Part of a small language model's weights.
Size: MLP 768 GELU, 31.6M parameters.
Architecture: RMSNorm before each block, learned positions, no biases in attention or MLP, untied embeddings, capped logits.
Training: a variant of SOAP for these matrices, 726M tokens, 2770 steps.
Each number is 50 + 12 x the weight over its row's rms, rounded and kept within 0 to 99. Layers, rows and columns count from 0. The size before them is the row's rms in percent of the matrix's.

# layer 5 MLP down (transposed), 768x384, rms 0.0797, rows 230-244, columns 48-95
093:38 53 49 60 36 38 48 58 38 41 46 49 43 42 52 24 55 63 45 61 45 55 51 47 60 57 61 52 54 59 71 62 55 55 58 59 42 40 59 55 63 51 49 57 53 51 67 50
090:54 52 70 47 49 59 41 60 53 51 61 48 38 59 49 61 37 47 38 62 42 52 58 45 40 59 26 36 67 68 54 58 54 42 58 47 55 56 24 53 52 50 64 65 50 48 44 58
094:47 49 60 74 44 39 49 33 63 54 53 38 35 36 41 30 35 62 54 42 44 38 45 61 67 47 59 50 50 45 50 47 55 49 60 60 42 45 38 49 60 58 47 37 35 30 55 48
109:71 47 47 58 34 38 57 48 54 47 50 37 38 41 51 82 55 46 43 60 55 63 65 54 76 55 60 39 63 62 67 59 29 54 53 57 59 61 57 46 34 36 53 64 73 54 65 65
092:55 42 65 51 58 41 53 54 40 41 40 30 59 63 48 65 52 72 23 74 36 55 52 42 48 52 43 53 46 48 41 51 39 31 36 57 51 59 51 51 58 48 47 69 41 47 37 34
080:47 53 45 68 45 50 67 47 54 62 54 50 45 39 65 36 56 38 32 53 57 51 62 47 34 52 64 63 46 42 52 39 45 32 47 63 48 36 76 26 49 44 54 55 34 33 49 65
098:40 43 52 54 54 39 63 38 50 54 66 33 64 51 59 49 73 41 47 38 59 56 48 73 48 46 49 38 50 43 45 44 57 56 64 51 32 36 66 49 71 47 53 46 32 68 65 68
103:48 35 59 53 54 61 53 30 36 62 32 73 49 23 45 45 44 54 44 46 49 44 56 48 31 48 40 52 64 54 57 53 39 48 42 26 55 49 60 52 43 44 62 62 70 54 57 45
099:46 44 46 32 57 42 57 33 20 46 59 46 69 64 54 17 61 48 57 41 56 54 53 45 53 44 55 53 39 66 56 80 45 51 59 44 43 61 55 60 44 19 59 80 50 47 45 63
101:54 55 54 53 58 59 71 30 40 37 41 32 62 63 34 59 39 40 45 53 13 32 55 73 51 67 17 43 69 57 27 42 33 61 45 61 48 56 53 63 51 53 35 39 32 39 71 58
087:78 70 47 56 71 34 42 53 64 31 62 67 67 29 32 49 26 53 49 53 47 56 74 59 33 71 60 55 48 36 63 37 46 47 58 40 44 51 46 47 55 56 48 53 44 48 51 50
094:49 70 59 59 48 41 56 50 83 45 48 48 41 51 58 46 38 58 55 43 46 52 16 39 63 58 46 49 44 65 60 54 53 44 48 49 59 43 53 64 57 34 34 46 44 52 49 53
090:41 65 56 60 35 58 35 50 52 42 59 49 53 51 55 58 41 52 57 44 43 54 30 55 38 42 64 34 57 49 40 52 81 58 52 39 63 48 48 45 47 46 43 45 56 41 60 49
106:49 36 45 41 48 56 55 55 27 45 50 49 49 58 43 24 32 50 46 72 43 21 53 48 52 59 37 53 48 55 63 71 42 44 71 38 27 61 52 46 69 62 42 48 55 56 37 55
094:42 63 50 26 38 55 76 47 57 53 60 37 65 37 49 28 40 54 65 38 64 45 41 42 26 39 52 39 45 48 61 46 42 52 61 28 58 55 64 35 42 63 52 60 58 57 67 54
# layer 5 MLP up, 768x384, rms 0.0783, rows 231-244, columns 48-95
092:41 47 37 32 55 41 55 40 73 61 67 62 35 40 32 48 41 45 70 53 69 36 41 47 62 63 52 68 54 18 35 45 50 60 42 48 57 55 37 35 61 43 65 34 38 72 48 42
097:48 39 42 49 51 57 39 69 35 48 37 48 79 71 54 61 63 52 31 41 53 60 47 42 44 51 37 59 62 55 51 44 40 57 40 50 63 60 69 73 43 36 54 46 66 63 50 57
101:60 51 58 51 56 59 42 63 47 43 39 66 49 50 40 32 69 47 45 62 60 46 44 46 22 57 47 47 46 31 45 52 41 71 51 36 56 26 28 66 48 59 30 27 30 26 55 69
103:60 54 45 55 48 62 40 37 41 53 36 54 39 33 58 19 51 43 52 67 41 40 39 60 64 41 56 58 50 48 65 37 48 47 62 35 68 45 52 38 64 53 61 47 41 44 58 47
086:45 30 42 60 57 70 54 50 50 55 35 29 52 51 41 53 36 58 63 57 43 45 38 39 54 47 27 31 47 54 78 63 70 47 52 61 32 69 49 61 63 65 41 48 47 54 59 61
095:57 74 50 39 50 38 34 55 45 41 59 73 45 47 46 25 28 37 42 47 43 56 73 45 43 37 46 57 40 57 28 50 68 51 38 35 50 39 29 37 31 81 57 43 57 58 40 40
103:45 65 35 56 49 37 51 46 49 57 69 47 38 48 61 55 59 59 46 53 50 49 54 45 44 30 55 62 41 54 51 39 27 53 45 56 30 50 44 40 65 44 29 33 52 25 31 51
098:68 69 53 35 60 51 47 39 61 65 30 66 56 37 58 44 59 39 59 62 45 43 46 55 49 38 28 60 52 52 33 21 45 49 54 65 55 49 29 55 38 51 41 52 37 60 51 61
103:41 48 48 44 46 50 56 47 52 48 57 67 45 66 83 50 66 46 49 58 36 40 59 46 39 62 59 41 51 60 58 46 57 39 34 50 25 46 48 54 28 53 59 45 60 55 41 39
099:32 47 49 73 54 45 66 50 31 55 41 43 42 57 67 41 57 42 61 69 64 50 41 57 61 38 40 54 31 66 35 54 49 40 31 62 61 49 77 49 48 53 69 44 52 47 59 50
094:61 61 45 50 43 58 64 47 38 53 85 46 59 45 58 50 48 63 40 43 75 67 65 46 48 34 36 60 65 37 55 38 56 55 54 74 60 52 48 55 57 57 48 42 42 57 54 39
087:58 38 59 46 56 55 60 54 40 50 40 64 56 34 66 60 49 37 52 64 42 50 76 56 72 76 28 56 42 43 49 52 43 49 51 67 61 45 70 65 55 50 64 58 32 47 43 56
101:51 59 47 46 45 45 47 66 55 57 57 55 28 57 57 63 61 64 40 32 45 45 58 57 37 55 68 49 45 38 47 56 54 74 42 48 52 54 55 58 38 46 48 44 57 40 58 43
091:49 50 53 55 59 69 47 57 38 59 31 56 44 61 59 72 57 65 39 47 17 64 60 40 49 57 57 60 45 32 28 42 59 54 70 46 40 24 39 62 63 47 51 56 55 55 51 26